python train.py --n_layer=26 --d_model=320 --n_head=5 --n_kv_head=1 --head_dim=64 --d_mlp=832 --vocab_size=11067 --activation="glu" --norm="rmsnorm" --norm_place="pre" --norm_eps=1e-05 --positions="rope" --rope_base=4170.0 --rope_fraction=0.5 --qk_norm=false --attn_scale=0.125 --bias="none" --tie_embeddings=false --parallel_block=false --extras=["shifted keys", "a norm on each head", "value embeddings", "hashed n-gram embeddings", "skips across layers", "LayerScale"] --init="normal" --init_std_qkv=0.0271 --init_std_o=0.00376 --init_std_up=0.0271 --init_std_down=0.00233 --optimizer="adamw" --lr=0.000997 --beta1=0.95 --beta2=0.99 --weight_decay=0.36 --lr_head=0.00413 --grad_clip=1.0 --warmup_steps=485 --schedule="cos" --final_lr_fraction=0.1 --batch_tokens=[65536, 131072] --seq_len=768 --doc_mask=true --train_tokens=734600000 --steps=7842 --dataset="wikipedia_en"
Each number is 128 + 24 x the weight over its row's rms, rounded and kept within 0 to 255. Layers, rows and columns count from 0. Numbers have three digits each. The size before them is the row's rms in percent of the matrix's.

# q: layer 9 attention query, 320x320, rms 0.0363, rows 7-33,71-97,135-161,199-225,262-289, columns 80-159
# k: layer 9 attention key, 64x320, rms 0.0372, rows 6-32, columns 80-159
q262 109:131094115127090176154112119106154142135117124112142114129135152168121089139120123120098094126127133111100158133147113118179144148108130135119151139103100127127131123108124071177130125098126112136138077139092120149140178116129106151116065110
k6 097:120151137151113127138173147155133121099164127194117158117133126113155154145101145140128116145157116117161112152066074126141133106174151110182140198176130091087126167140139169137113174100133127115156139091113105116122102144120133086141143146
q7 098:112145151105144179075158134151118141094129094101117087094110172127126142122113092104145151085112175094112156104148081114118166103115100130123118144099111110112149140151085109171132129142154135123116149150148134117134077115158143099116082136
q71 112:134110177110113094138122147124149146155111143128147089099123170161135139107102107142191135155122128066127142064118094158136127168130131114114129169138119131105110148150142132149130104141133140128100100130142154100103119131097111177158074067
q135 098:110133143147159134103104111116141121138107120158059107136103138129147095112137143108097122137104109077132162109120138060172148087111118083159110139131091159135156113115140129104175119134137106142131147134118157142095125107176119137106168101
q199 107:112114125159131110096146175094148155158117110134112121131140140143112143132106108151134152112130167145115193140160096125126093121151131104143108158099133156110172124155091139098170094074138110051094110145130116140136148121118140133146092115
q263 099:117157134115130118140095162110106120141090093117166122138157156116128085133122108152138126125074128134099138116139150132129155173103151107145155147084165122122158110162091104114140148122106135125090123141140127096132093148113087132143163120
k7 107:157144146158107134158126194123104141110154116114099133134084122124147150148154093151135158118153142072141099128137114109082108116167120134151097119094138133116114110110139136139107130153194122161123144139127119120130090132105143139134135158
q8 092:111130134123112155132108084117123177143145139068148142164087112120087143132129100089108179149135097159102088111128183114118138143128143130125150059143084103111137121138097151099095110135135188107080160133113110176146155118117097134112137128
q72 079:123137125103145129167097124143091167148162134087120105123142114152153164146110122100116146163112096115143105135144149133113118146168156134143137126138123141090136128144154094079100123106078184106108141136144118160166151111133125127142123142
q136 096:105141117132148135142123092137126165143133138090127119130125118119085162129104101100134167145105081155136130101130189128140160178161136122115159095140126078090103127128141150117111112110082137118112163102150134138124147126172112121066139150
q200 090:075164137129110146127125080126133178152130169068113134135117109138106179160093123115100165174119104164160134109128168109107123143163125140113143101135107110072140123107139105140109052096112159105119138107127117104157153166129095119088119171
q264 099:081143148119157135148079157133152128143137139097084140152089097148131132149182092166121167162115105156125141123162119136153132166130159175132149098128131100088107122134128128093107073140081121115084153111117111097121127119135102088131155143
k8 040:079104140147172124126070130131109131120128120073124128173095107086128154135132111165139173132133148152162139097156134194179144154151138145141118118100135116102130149122083119135097147181109118146117156120143113129126118148125092109147167123
q9 083:139111133159140088139131137111098096117121099160101075116147128118117115131107117161166073124135148115152167117154088189126136137133124120141148146104132120170107140148188172111160130145092076152191118145126136087133112121160146125125116121
q73 072:134142155153112135084098163092150100110123111135127085123082113081103094135173092128135101121133156162131124141166127167111158119126127090111155117107120109125091144109123156105157167147118093095104151133124125132111132142141115114104122111
q137 079:122101170115111124124096101100107129135134125126075120112131125144192106130197134148107123122119110101139103150144106156161134148102152129147123124141136115126169126131123160125149126162133139092169096125130099135137136146097104139165099134
q201 079:153097163167156118122066110143138071116137089135125109122120138112130109127167114181165133118114145089102113139152110177138116144114168141135096165111097135146108141134120199111133143108119094137160125130136143125126132146098129115181145105
q265 085:110137132152131088133107106112113141110129154126110106121150122124129103146079139094142127140123158124112130128102129155156125128126114112173124147101126126089159119135092121129155154093216162128103112150095079146139126128117117136115092126
k9 060:131104134149128164077153163116141136117089117149087116134093132213131095140156143131145125151114127141095157103088126092138133139122134151137163147104170128128101126114095130150105113130173117163116145105156082159085141127125105138141106143
q10 133:162151102120152133125154167134141087138110127177118141090154150136160102100128144149162050106142164100131174148135095117104107113112107115140115149107167142134133141106135114158179174101142094147151114126127126101102102113118171137151094149
q74 109:172150136149121122133149128122164060134099118148130132104121123127109088106127132143169091112147156133121148134129120124120096099103110104117110143107142125176120133103168146156172149112175090138121093130116139090075100124104144106158128113
q138 140:154149115110127125125171188143146093118125135159101139109151152138167124112124131140146078125144151091101147132133083118148109103103123125159101146155153161139169126130128117136137160128167102131167103149091118106125101112088162174157110148
q202 127:181119110115162105110156134129134078117106121165114135098145140119157088089147143141141083095131161108112128135121127118123091106099137116145127160129149156159131139130141117136154188113130098155131101130120137118096099101093146156187106119
q266 144:190151121099133088124159124138123125127099136158132133096178155126100098098101134103113097118141181102144132137089115128124100121129086109123112142128128143156148117118140130153163199111191112145143096149103114128112091116111120130140107144
k10 032:148095148127142119122142114134166138109162112115108143161158118134105106132106122078091154143118128135137140143130114131129098119131139109121130161177137126138119101065189152138109119079106116101133111139126156106123111150135116115092144176
q11 092:115154127104130115126097155115160186123096093123099107141123148109171120113167108145122096133159138132129160170163139118116121122080143130090173127126177134164120149126095107107142151130096105139149098160111093129132086122081141146143113148
q75 107:111145097111152159120112181148145146147095115108104114161146094111130121177170131080127106132100105132136113115116124137111142142148103115097122154092136119141147130096131143101104129079135092131159142119103055130107102117084175111096115139
q139 087:133150122139092079104100129122098152147126133091127142128125105150146123134149097107134116145117115132115125141120131125183139153140120108104121132116107088159121116119108175153120107142127128136109176106153080121097124095133112090128164135
q203 094:113131134111129134122106182152139132182109119130149103098101130130144093116131102104143112112118096136073127116135129174131165087136128127131159114070135108095139132085038121114125122141138092116064131157140135145080167120132162122128129156
q267 114:136134091162075130120103137104147155120106168133147115124111115163173123161167169123153093106118128160113142143113112113167159123120154150126150119129111169137123146148136113088106155104157114129127138130082130146128160113102163103114130165
k11 093:093094160120154155122110122133108153133145148132109105151170191150130108141131161124116127082151102079114159170129113129123119073106179136109136117135116146096163140152130117087107135116133153099117127158122162138098080145134152164122090162
q12 102:141152178105139149151120158128177098110164133123176128111106097128133125111142083153177150124085168125162087131121187153122122142104138082169089126176082138159149138136128108118111164133146130094164168112109141154139073094117143106174140119
q76 110:174142132080140175153121107116191088135103112152170144148139140125121119120153129131143148109116135122115146128140149155158109109114148100125089147136138143114103137097161157120168135154160113107134164118101121148146112140142112103116126094
q140 089:103145166145177111150143146093141120132134129130092145151107139156152168101070088112179141098115150159152107074118098156131137131158133102144106120173131115067133112119116144167132131140144090086179145113108090104139136123121138143171094142
q204 095:182124138107122147124149106121167131143120134118098120159123143127114104101138123087133145100118191135122130083140153154095095123093180110135166165179125130153106142128146152111107118205139122142115145134100166166165123088134123129133090103
q268 108:136140137100149129156130139162133101111143127105143136155142168125101153069118104129154127205128136140158115131144145134138081153099174122119150133114142141109127117113172116135103133152127102128189121098132124137151101136081138109137090114
k12 099:111085147143127139137111115134122157100132108078101118151086082158127148147121153124133149145129107157166061115161100139120149098156110113108137138146146128122128164096154124119098138115092113129172140132140110108108136130100078121121142122
q13 109:094150121118153163135126084074124142122086069152125129119142123145146143152082125151121103096136127107138118146113119129137154145110130091165110124139150187094138126149117110146169128109179108122107112110117127112136075145118140127140128094
q77 111:103107096135151140172121083149159113141112171133147150123143125142122140104123101144173114129116082106133129127072096146122150150112121142116144149148137135077090137127120081142148168118149183125118111096150145086162116136111088087114124135
q141 092:135158133128125110165123118122128149125143154179147146126146105147190135162151146119168104100104162132112129096144108129192153118156133138148083164093121104073177129129089118117116087110147115115131109135133132106132157107128125120131145102
q205 099:118135109119090135144101097133077114113155097180202165073152134097166145130109117181144121106133108127129142105106127112130099166133167081152135152123122182122160164099109072126134119135155127121122147168163124158102149141112108082083152140
q269 114:101125110134081180138109127155159177115125144136192124113135128114139145087140101120133097129103113102117126135109142154124092157144151139129137102104116121126118123172121112108174162112157152126149136117127208132164061132108140146130098124
k13 103:147163121118143110157144141127136111169136110131151153139134127108131138125132151133152149122102121121146115131100152088156129140126127146107113134167135100159145119144135151139115121113110114106171133144139143110092130132103103139066160118
q14 104:128140114119127129111113182170152150159138134118121117146107155138157167121119124119142141118174105160131139133149133135076113097171103148119176142111119143139148164105112126107125141126112131115156114136106093142153105126120112098147113179
q78 121:131098118109156140146086177148106145134141123133137139149141125123143136150114079141107148125102100085138129105151135116149138156155157151151124132038135106129134139109105143061113150105123134182184162141137070111143115140082089101107119138
q142 081:118180120152130125168120118113115104104118147139107140125108094142124090170115111126148126122152145177131155133105147163073140116173124099142145154153127135104075126144140122142086127128181141093128163108143128121123152131129154070106155137
q206 098:119146129126117133092118135097102165119097124109097102117121124116130140131129098117118145129175163148143087118151148111105141135124149104146143129100123141130098130109137102135144122076131152126152151122111130128105151152149144115126104145
q270 115:133116130148121142092130167137125113126123151173185132152149120169132161127118093127113133127129123112130127175140067146165134159150133164138127112127101150120119110092102113103116129159163084103166146116096137163106145151096143109157091145
k14 104:097124152131151116130117125156085104157133119156120104141111135079157127114140128144128110109116091115129117091123137108150152141131119132149113152143182135121153142116118107155106128131118106120112084144091113155122093167151131128100201129
q15 103:119102138124101129139133110114072080110132118151119151119109132116108170132116132153125166120093102079156177105160140126130138132116167113122115134155140095177123125090118094095128119117105112106108127110114148106126121116135084095128120097
q79 115:129144099129115129168106117103107095127092088158167176142134128131141134082130112123157123124119100092076147099156158140111111120125137155189135122162102146146127137143097104094146142098117120122147147091120103115159160137134090138147131103
q143 097:099107121139156074120131086141126085106117101161121101136138138131143163087111144164145132141117132113144114087121130163175129134168175120106094149086119146121137146146151088143137147118142118082144099129126171109082147119140105085106132110
q207 095:157104170154117117171146065133095088113139118127096149167107127136110130159127166123132138139149141153156112130121158133139125086122152149150133125124155145139098123115124145072134117153093154124118163132126164109113142136147111103124152153
q271 108:097113146143162120130093136133123125122130109118155125155160160121092128088132109137170148136161114112121161095153140152151158150124144139099076090110135059131063126104120122082116124155131101070110138110107146159121123150140183122135124091
k15 098:110116114123132101113157116140117090164083112136102134096132119155132117142143120103138144153152151139141119116094135110146119127089097105115115109108122141146123115104121105134130126164162136138132168148076097120103088100113152113116141175
q16 200:164137079134138126120191157164163077125122139135070133090141150152145083123106155128135074119161140108108162168119105093122124100119113127144101157114123145144170144125175127160140169110167120178161099140124119070102123110106162124114106166
q80 137:164151125143137112122184118117137104108088081184097147113111136124108108111154131149142108128130156125115108134100119140151121121111121112140127137107113150164106149106148154152153147107161083132137094103143145064093078147117127103164110117
q144 129:112119077106149120130187161134125084115129131118095153108141161139128149110123123118116115129133137120117145183151116101131126112093110148139110112147117129153155140118146086131134176147140124143127104140111127112096136096101144105142104201
q208 159:147116063083153139134169159150143101106118142132110114080170138133133142119161116134130096095118130120117137161126125107123125119100109147117097117113120149115138161151170089154151152152127114131149110152129132109120116084061130113127107186
q272 159:177132123099156086089153122111161102132086139159091145094149141143149119122141142128146128124143188116115137139118120115126086098111094097114103148118138167175161093097151123158166139099166109156133112133121127105095080116115158149143112128
k16 082:120134161093147110103111130124133156139118159128090150096158182145154114091109155089089130126140107094112151142133109080124100121116097113127113137136149140134159092078106091130114116116171113149142139163096109153116138097099137166108103166
q17 069:141092087146111093132118126109132116135080137133118136150108095131061095158077138141121118098132135133133104147108126113142172150094131129127133112104123110161146133072106145163103132081150134148111091090123134103128151136128125088134137119
q81 058:111142087142110104184135102113158118101099104085084102122138108122087134141154154124131133137088125151116111120122139109152151100176151112103131132154169123139152146100122149143123153091098114083107121124151202100109143112135134124112145157
q145 105:080134092122120111137127096083096150121123126098147123120136111113088183149109124178116131109128140130126114127163115122145141139101156181111134097107138143100113093140112120113128120128095155130144131117122146177163151128127075109095126136
q209 088:113136093144127140159132133137103103125109134078123108111153122091103179161110122133130118103122095173131119148107134136132175141107118155127133096125170096079143150151127114141133137130090150154140104133171150145132143126106091085091152162
q273 064:095163098129103137152135152112127082163169118109123121107091128133136112132129143124101126100121120111131107173130118086093152120122121109139127063151138097104113177204120114108136117127100141119105151150159136109116159113120107129125120146
k17 091:100120077112127151111134131131106106147085116112157145119128112139133133106120133135117092083132126100107128134094145128114148108128121161101150125120138137075107154139133107158143156157145130118096142145154136121118123074132143124121096135
q18 095:115144150121100145191074080092119194138116156104157130153104130122113149127125104093105174145119115131142072129128121119134133170136114132109102097155119129112137106155078114094093068160102183104125139144118146187154187137115082148116151128
q82 077:094106100139102117148070112171109144150197149117114129130119110136151136152125137103087136147135109136126106142128152141114158158145180177142165123125152141098132104161103093104114087124091166105111130127150107148120160108120109145102144153
q146 124:122122142148081136145108117147111160149173114125118114165080125132148088150116109137108124127140110134126140082085117126143151144138136107125141125111120132107117116112118156106137065138136135142101135100144143163160124145168094141085164091
q210 092:088128125131098126130099075124154175143170161091133146131087124147090143167073135097082131156129111124136131087110138108161140133145138111082147101178136123095126115111120142113098084125121163114116145117107122151167137161140089129094148143
q274 093:111099148124076142148078126123133115132156118133127139135096112137104145138156102182090140160119088147153118115146147125155148154110181147112149142122145103108128110137114137099108093152104123109104122121116103129134148128123128101097147129
k18 082:085105144142106155114100130130138146099149132123139084201095124092084163160141097142121164130090110152137114099141145184146159146139169141139148122133101113106100158154111155122112127145115140110115144096157113132155146162134113110130152084
q19 096:114114123136110124171087078111127163142125133081161122154101109109103166140121112108120196129117096150136078123134147126128140162137131149104123098151121129125133108134108115117089089143110176112110142127111121177157151141112083135141151108
q83 081:072090100102124144152084102158100170139165136080104129136139101134151148162111116085097151146124082142133133130113170129130146157152148164121150121141127084099121113141101117114102100145088172117097114110135089139161142093128125147112141158
q147 100:108150126139096103136142103113098169128143138091134128141124092133076145145124098124123162148109132175120112118095157113166139167156128139104161098126116121080103120123104138140122109112102151129070167077150133146138150128139088110072127119
q211 091:087142115134079134174110089115125156155162161096152133134099107121087170144071118093096161139103092134135127134098140109153151141139132142105143086184132111088125130143132130127101096108096163122105143100134143119138153135138087124090148160
q275 093:090119145136083149122103170112106137132152142136138128116095117126156126149149120176106125113120076147138112126150153117161177147123158150146167112121089087099088112157125132101107077137088150128104151070124119118157158125116114094101140134
k19 078:097101125145107167130082122122126144098133116115123107197096101094103158158142115154130168117106098152148110091141142182139150145141165141146157135139098113102098154149107146126120121131091132094122150084155115129138142163150113112127153084
q20 074:157116081129155127165126099079101147156130117106168129158096088143104162120092129102136134126134103148101117129131149112116127133130149143111111083150112113083128109130122103123128140126136149138121148121071133183089164147121112121114145111
q84 074:134141099131134134168133098140108137133114129098132173134118112133128136108097110140103118144118107114144127157134163111106152140135165171103166130158141097101111119125091094116122150116072159111085107112132156118134141119174108108104126160
q148 096:116153135106107128132171119141092147135122164090167127111138097146075150122107130125119146158076122142103146157152142134162111137131117151104130115102148097083139127142121132154117169107123141141125118155157124096118177125139155110101096155
q212 081:120158150125098136123104120128109116150170136059144151124115085122111166118103109103098154172097115136144151166095139101090142176115126164130087131155131090099137135112175099173114104125120144142128128107145123092122139140102108106116132164
q276 073:132157101133141147101143130135171112159169139100096138108107124134157118132114124145092128125145140081131113164145118133141134141131141128113157109119112126108090104189147114135121114129118172145084145114155141079117113098153107124093124124
k20 074:138129107142122148097103116117110132119126130134134119151064119106119139144135124114083127095112119153184098093096158152179126160141141142115154125126092101159090162115116144176117121147117146113126127093175118110123127146136117117126115106
q21 092:153142103141154110121158163128098096126130110153090102087155138135150133116136130162150044123160176135123156136135126135100125121115117118145125162102128158166132134098140160131172157093151090170154120134118140087080117099137169119111119137
q85 087:137145123125121138116137147106168093109072120151096116121119122110091105111142126189176103127134161170163144124135132160167136121131148112106131131137117117150139131085137173155151159121180098117122134112143163099061104133108141094136102113
q149 082:102134135108129107137146128089164114136135138132134128136139138130138138119143146153129099105142148097121124128125119134119095124091147155127127126114121100142154125126106142117139134150121110113148125138121125108104124107127131123140104145
q213 081:162123114144183135126097176176130095080094094163123100090157120157135116101191109149183094086150115130107133150104106148133112126110138122185117168126153118119162151152129113160157173153164107140132115174179142126098137121082159111154139120
q277 098:102154081089137142124145101140133076140143130159108156104146137141117100122089126082149116149137177119138141144091136119130091130128082118130096110135166138128150166135154131130173170102156103141135113167137128143115134101105131148133100126
k21 067:139117110139136110102118135139135157147158153147107152103125159150146103144134132093108068111137132116115123159080107103129136124155111094116108171154130130126155115113143127143130153108127130165138117152128115127087099086117135142105104173
q22 091:161153110118136107103127137132112097128172176146082125139107183103148081101095143165121096126131132166132139168154101158129104114128137120134159120136101177150117120152153165119149134117102075109193109141097120083099128107125135129104112147
q86 098:143127141133137099157131125144183104107107136077136114137112148158095112135148131117123128132135121117123123142172155129158107094165118083150119089136128130121134159112157137114167153154147098191155143184135189126135131129163117166158149095
q150 088:118191131086133160100152158136151108119130152099094132164150174123114144140091112150147146104165185118114142068117148141107129159096099125103135139078090142104102124128107100142093156103134123131140112115126111068150121128115175123140128129
q214 093:147132106118116129071119149191132075103099117090123110128137121176145145142136108176177107102127165117122124078163130098136129160108118148113118132113110154166064126183136110153114119122154121190164142170153137123112123139110121114127135063
q278 109:138159122146128124105158133172136098147128164139080119141114117133124170134137137161108129129131166108116122134109172146091091110187100064130136081113131136141145136154127126142168132123169088190150163130149134131117138136070102068159150105
k22 091:107125130102143112117100135121144134126130144124119108093102128141140126147158103146154144122118119116096101109119108115134137110118142149096114119143150140146145145152118095130148100117152121169123147140155131142102136127086078194156137064
q23 094:170128134124158135078138166135134115149149137146124110097110123124130123128134158153100114149130157118130129144127075132097108118175131159153104157127124121135126136153175130154152159077117098129173119129137160094141106149137112119101099112
q87 097:134177156129167136148136111140179113085089115126079081108157147136104130143063158121151129097139148132133142093129071146108125104089110099161075117105111102131159126104092147157117120113146132116151149146134144133100054144101160165138055104
q151 090:142120151108094180093157180127130103121154112139115110113125146162152129097112157118142110131148129136114131134112132168129113091158131144131153118145096135159101120097184097119118147121135118136149087140172133080156148143166142089146122132
q215 096:128121135144156189085159107102100129079126086084123133102112085124147115145191146151110110086182121107117152095145109134137150108098134140152119145148100145194102109110135158139095116136149099088162125110117108099137099132138119149125117085
q279 108:157144090108161113105125106157127099126150101117124091115102117149127124145099132140149116107125143119136143097103112131084133135174091068149140115139106152132104111117115121142151182087127136193105126110158129132125151131125147093129124096
k23 086:132145121164133124113129105146124160132151102098189077108180113094134056104133086101100128095131122083125137094175136114112162124164116107114137128119142116121127118120167112134113131126122127125126112135113121159081118090138134127127143108
q24 069:141129139134175161108105143160173157101125134158152136132112123114134122140162112083113132135109141125113120110127147119129166143136132108151134140127133151115107167149090143164178128131125102139129147120151120112196098164149148134192100081
q88 074:118102177101106147127100148098148121082139103155141090124093178085160129097150123135101133145133125137117085125105122151103128147113089145124110102074090116129102145129137140130109107143130100153124178112166144144104110131126129118141100149
q152 074:163107117187147136149117103121129143106107121182141141115105101100173097159117139115124118140137081124112123144124130127086152112137147090155115117125121105138101128140108149122156114174145123129128170150153140124144074138141108153116159083
q216 076:153099139126114128102102130100148138102107120114122119146126089104117111142177157087120131159173152148107098133110140132157144115173110100130164107110120123120116143122059144145106119097155121114131192087149088149094094135185127122119071080
q280 078:098104144118178141137099156132092153108148138137207117166143092145159096121162122103137134102102126108124130133104127116140170107096105180090107134110118125133137142081119092137159120125146127119148146124108109150143130164146140108159142140
k24 129:152162108118143096126154131131173095147109131160129149081170127144128111096149147121130097114153138121105151151096093112102115119095101105139100136145151150129149105134133107132161133124173100141137114151115118101114110101133156146120119183
q25 081:119127154106113140140141136140147152153127139115133157130096124115122140159181148110131142174120152115123151147096138113101126128169153152128100111120156135099128128110162098107124126090091153107109136145141115150167141151111087145145163156
q89 086:125121152162141138093120111134080156142166129135137122109122124136180169111114136117147128103172128112128130110112096097143105116116101134172102163056137145122157142159149087134087111121130138118126121163112093169134121108118142167111131136
q153 073:137145103160156120130129114106127161128101074175158149096148128144161171105174117145142099174133134128133164130113136121099160127162127140146099130173130130146142126141153120139147124119153103140139159146114111102112096149125119163151138126
q217 093:116145098119144159099177086102094138126095118100101106119126133113136113081136155101076141149159150126149154137176112141156138123125168093119129103108087122106176102101146140119137147103088114073123108107090074105138129090130130146110124136
q281 088:158066131140098084121148175118124129074121099105112121126155138145108142124108097147134108134134119165127136175149101113145135143137102127143160114094083132134131093106147108157071140159116130115113124097085124143116174132153102123099153129
k25 093:112118118160142092155098148111147082073111133137117123175186140112118130103118100160105127141134147095127109116139132164151152159175120142110160119125096098105109119120090173111114135118090105110142102110105140154140155150141106098141195108
q26 065:099132126117144104143096117126132116140139132132133104147125119159119118115104133139156109113126117086162131149147124135106127137158139102114113173109143150122115127113124103075140141139103091125127090125127149108184089149119117121161161136
q90 058:147138117141126159144162116159095131113133152136124159148162106101137087106124134123149120132135110102144136128168167133106137182108128160121149183092106132140099159135095170138123147097105113124155110088126070125173109108121137113120100125
q154 061:137092111139162123105072115120155123094161141126159129124180133146133097130148120129144133151074121101118080166138087122132169124124146113153109151134176123124140124131136124121149155118140121120145101126152141132146117134076123110160097129
q218 060:121127103146103109128146118137128126107147126166191117122154125115115099091108158112127134168108106188122101136094136143141116157105159113168113123121120137166110172123153109104124167098114103104113157089092133084133127137113121099168107100
q282 080:167127127154118148150168118129121111141139168127181164103070110167086137086119141108085118171124114131159138111153116121163161168109142138138134155142077092133078107133160139149118143159107147106159153009115135130138142127109123122121096160
k26 222:117119149138106165132102114112114140102122105118145103170099101096094151160133105148108164140106096145148113096150155176133153164130166125145147127121115095132083145126119153119102120146097121091133144084142132130147151177143110118137143074
q27 102:143119084157115141123175130162145108129119117115122141120149126112099125110119110121095131152152092118123134171124097117163144164138102109100123151104146142089151123117104112146120184108159155140154136094149152142094148118146132106070110130
q91 105:133151112150107096196163083119090144107107103137114132139132123119105144093122110173137103130148129139155118118174118134171141112089108160148168123136109138169121093107130113108150130122141122143107096102117123109135110135134090090148091081
q155 098:080122130119132141099146151126106151125138123120139130137124190113071099089117102119120161185131121100162134120137112124058114118131090103062124124130105086087133153139126110122116156143133152096116150146070157117148117131163148119138098130
q219 090:110123106171130097104188159106133150126093105122099143124137182119142156166159141113161121130180109124134083123124127045127101172127149120137126167107157124145102108161188127114135111150135123132148144096121142144155124136118113148102130121
q283 107:119129116138138118161146118152160126156126161144113177132168166094037144091098079113097149132144153107144097151162191154101054181143064112103146114119160122152157123081150110126128126120131117157130116154136130115100095121123134130106102107
k27 107:111099116158099112091126086157103163127160147161180122137086146122166130113102128091127123069155136146139099132135160173180114157157138176105145111116143095148133126128107120150099106111161160120136148134125131134118156108103083137133129130
q28 095:116115179115146145124101107122104119111179104096127095135123147078100142125113118121098139082097100145138128110134118125112148122112143171123188077136122114136124117107141171140151134098149137129171125149156120129119195128180124151095135099
q92 118:079109116141107182119121119122119110115158122103105150137099128148124139119169098144113121086120093153104125141102164110140167112128163112118172064101116117120125157152125134141116148128091113113101098132137161159127165128112144161120150105
q156 084:134158149092100135099129115146114097111074073102112126128156074144100152135119113116101104111134141147168115097140153107109133164136127113102151131159099108135107137107136122114131183114109095134132127070142077142099100151145120092157109150
q220 103:126139164150179143097079135155135116061123124085134111120132119141126143124127097155095148112095130142139157126092164152093173154161125122131150121116104123085154125145119130129167147084137123147145111159167105150108108114125125111121108085
q284 106:134122110126107126126138129092098107126137112112122104131123131126141140128140135151085119090118122102128171152119154123127201078137098102074099126137088101180103105141115154126146096161172136100095141142146133122126175153156083107095170103
k28 093:133171074139091112103167117131153104122121131205135137113127128110176128096128109138169112124136118118103149137113076122115102132151082119161090120113115115168115136158137136145143138153128124152141141122102159129142078111151145116139114106
q29 098:094152132118127135080126190120139131109119104137119146100122103096125111103155142184095085092138131142144149114123159121126095102091106157151174134147176118113141132107122116143112140143155094136171125134178068116113161095121140143113118131
q93 112:120174123143152134158134107121140114112108092140134134129130124124101108119180160125145119139138118121121134091116132126152132106146157132134134128125183146129099140119153140073141122160127096123110145171118118110111156149165149125137164077
q157 088:136188113111100099128133183154115141126116113120082136139119151171125119097105088099146088112129163115132123132122134110157084105130122080111104146103142117073166153163091110176131135136139121142155137122154096058103161116149178139170117147
q221 100:113144126102143091092123120140141145119131110122122108098146096163151108167148122156138117098110146104140128104156119103107104092132159176113155100090111114098124115151136120160108117156138105128115108139127127170129180129118148107147129138
q285 113:098164155171149090130164151133153123111145120135084118141145164141144152121115131141131134091174155106128143105156163150097131115163081111131114114109134112123181109124064145096152149142146083099144150139102116149112147101078152118131130094
k29 102:099130166124174127097064128143137115137112158134117128147127136121158132157195157120146174097101154111137119083155158099137154129154128156098132105168086152121115144120100176086124098133129139141131156113092140139187127130143119126131112097
q30 089:099093150116141136121073125116091153117123137128139113136113134127159099095132135129146135108120157139137109131132174172099150137121109095167123119136094155156122107150133127125128101197109129114095117156057106097148131116114149157135153133
q94 116:133107098097161160130076117133155144140133123120113151123133075108157091176116128114109121141085155159162093120154166148127130128144146156136147105125121139136130102086141183072129104158147118143136146117138107133114106120109137117095130157
q158 081:153112156107138154139141139115119126142090130096127154118128133141113106143120108123118148096122139146097133139083141103101184127112130154145149112080127130128076115124118119139142148160143124137113134125131119099106170093105110154126140121
q222 097:142123140158130103151102101129153182138123143152121152119152103147101103163128123100086135129105115189116122174138111151131147117126105105145123108133161131143133133115118123141105085142096120137088142137128160057118147110124145110116164164
q286 114:139134161143160151130110128145103147117134115127154145130117129144158075162165135128131131140135059140103143113178131118129174122116154133153097174132116108142126145132128136108137114120129148107136133120136097102125140149144179081156169173
k30 101:105100115160130165133078098129160178113111130121103136132097130139119148131107127115169111179112081169127145095136129149154144165123159092140165128137138146109108157085129112118130101087104117144128136133183116148088152121141112129127150165
q31 104:100115168108146114130122124132150164143145159093163103129112120114140124107154153080105169104139110143095141159136108100074115096140142149103161093119144155099128120123150142115119109128084131099109151202080121124174135137152129140103101131
q95 112:120096153125178118109081159115079165171158165133154106140123173135191152110122120083131136108143135103092161104114099098089111132095116149180119146108121134085134105130120085075105098118159138145167136172118097147139106127123136143117092148
q159 093:104139110130119132066118091144155160147095146144136144150108054120155117130100115136079117112154111158174121123075145134085147093118103126131184121114131123168124125140129118128160135154156133111112116124119109147139110124139150130102153150
q223 093:095075124126107151094132119109129135196104133103101131114102102152142118138131145112136150147133140140128161131099120137081113130169143082095133136128107118146138093132144151112141110129113150138115117150077106118097113113185095151085134125
q287 095:124101169121112166109097188141103127138115127092150131141113127075164156133148142121087139128118088130117138101085143114116123103138160146146129128158121163084136094135083134108126131152114136103171133106120123157145120119140141143139130138
k31 103:162184179119142101140110107136120100155124132162169136094121132151097115128136136086115107124124108127118148179136112115126108095132139118143136103136137124128170135109143131163102140117115063146134109151090128133126145121142128157149138147
q32 104:141163121129094122116127123117113113138114150097114146151099118094119167127135093180123132146161122124157103117100172121174138142173137161140167107091123104115082140143153147107125082141113108137164164069142091149137140119107127113114139114
q96 104:090119110113118114127145157108108139112126170078117106098101166143138129106116126137104159156156110137131126135113149090143139147110097155133132142105114128129143119162112079173100118127074210106086150103118145113116144059139137141137134134
q160 102:126135088117117112142104065122105157119107096103132146124144119131127128123177087127146118154154133127111124111143159102135097141110117113127134120091118134125120157137147145104125107101120159140091163141131178143104153129183108124085167093
q224 101:131147138131113119158137122080078154116134159123155151114095144116161159116097127147109125121165139100109140133122145105200134132168130088141145095085065125128148123129092102121083086132178180068131116074097108105131143140129164130101160118
q288 118:099103133124100161136122125121125157097125151123195143134168121130117116118142122156155129098151140108105120156107158094201131155134126182180141123119143107082132146152140103118128125115137142128108144127097167124150147159129116134142130114
k32 102:140151114115161104121136151135160119113135183191103163102165121099165105126129112109108132099149154159089122151085146112147116135115078141122105116184118146123159103134122091116132119132144119093111125129125095146126086128093144149125092131
q33 097:189130116138143147147150148175156095096141153082151131107128118113147190101166104133129150124100103183101109126102158112155125138153140179086132157151077142125145153111114094162114152112122124114125160118122107179120165099139145139095151114
q97 112:140152144133137132095175105158152124113128090135115114098123166122131162134110108122115130118171121172119081143137166133152125113152110133147136122122092179097159128156115107103088131140133103115127153107094103172116082126138134138084129110
q161 095:121184127133133075174126113159107128123117147063134103145132156159120160167143099115139144146135146151111134147142129121153176141146111098079115116127088108115146134150130150158111173131135144128105182131120150134137114132130128135070081135
q225 104:165104152135170079147109142157139062139112135093128072139089140128137120128131119102151156136115161175106125141122141132138130135125113095109123118146064100095126111136094128161135124125121148201141130139147136109098118104134091164092081129
q289 111:128166142138151108136122077083134108072096135107134108143148130113114109116175161125106136124138109134126111112144106129159134097106144121146112125137089123179108125123169104139107104129141089058113142171107123168112145128174149104084164138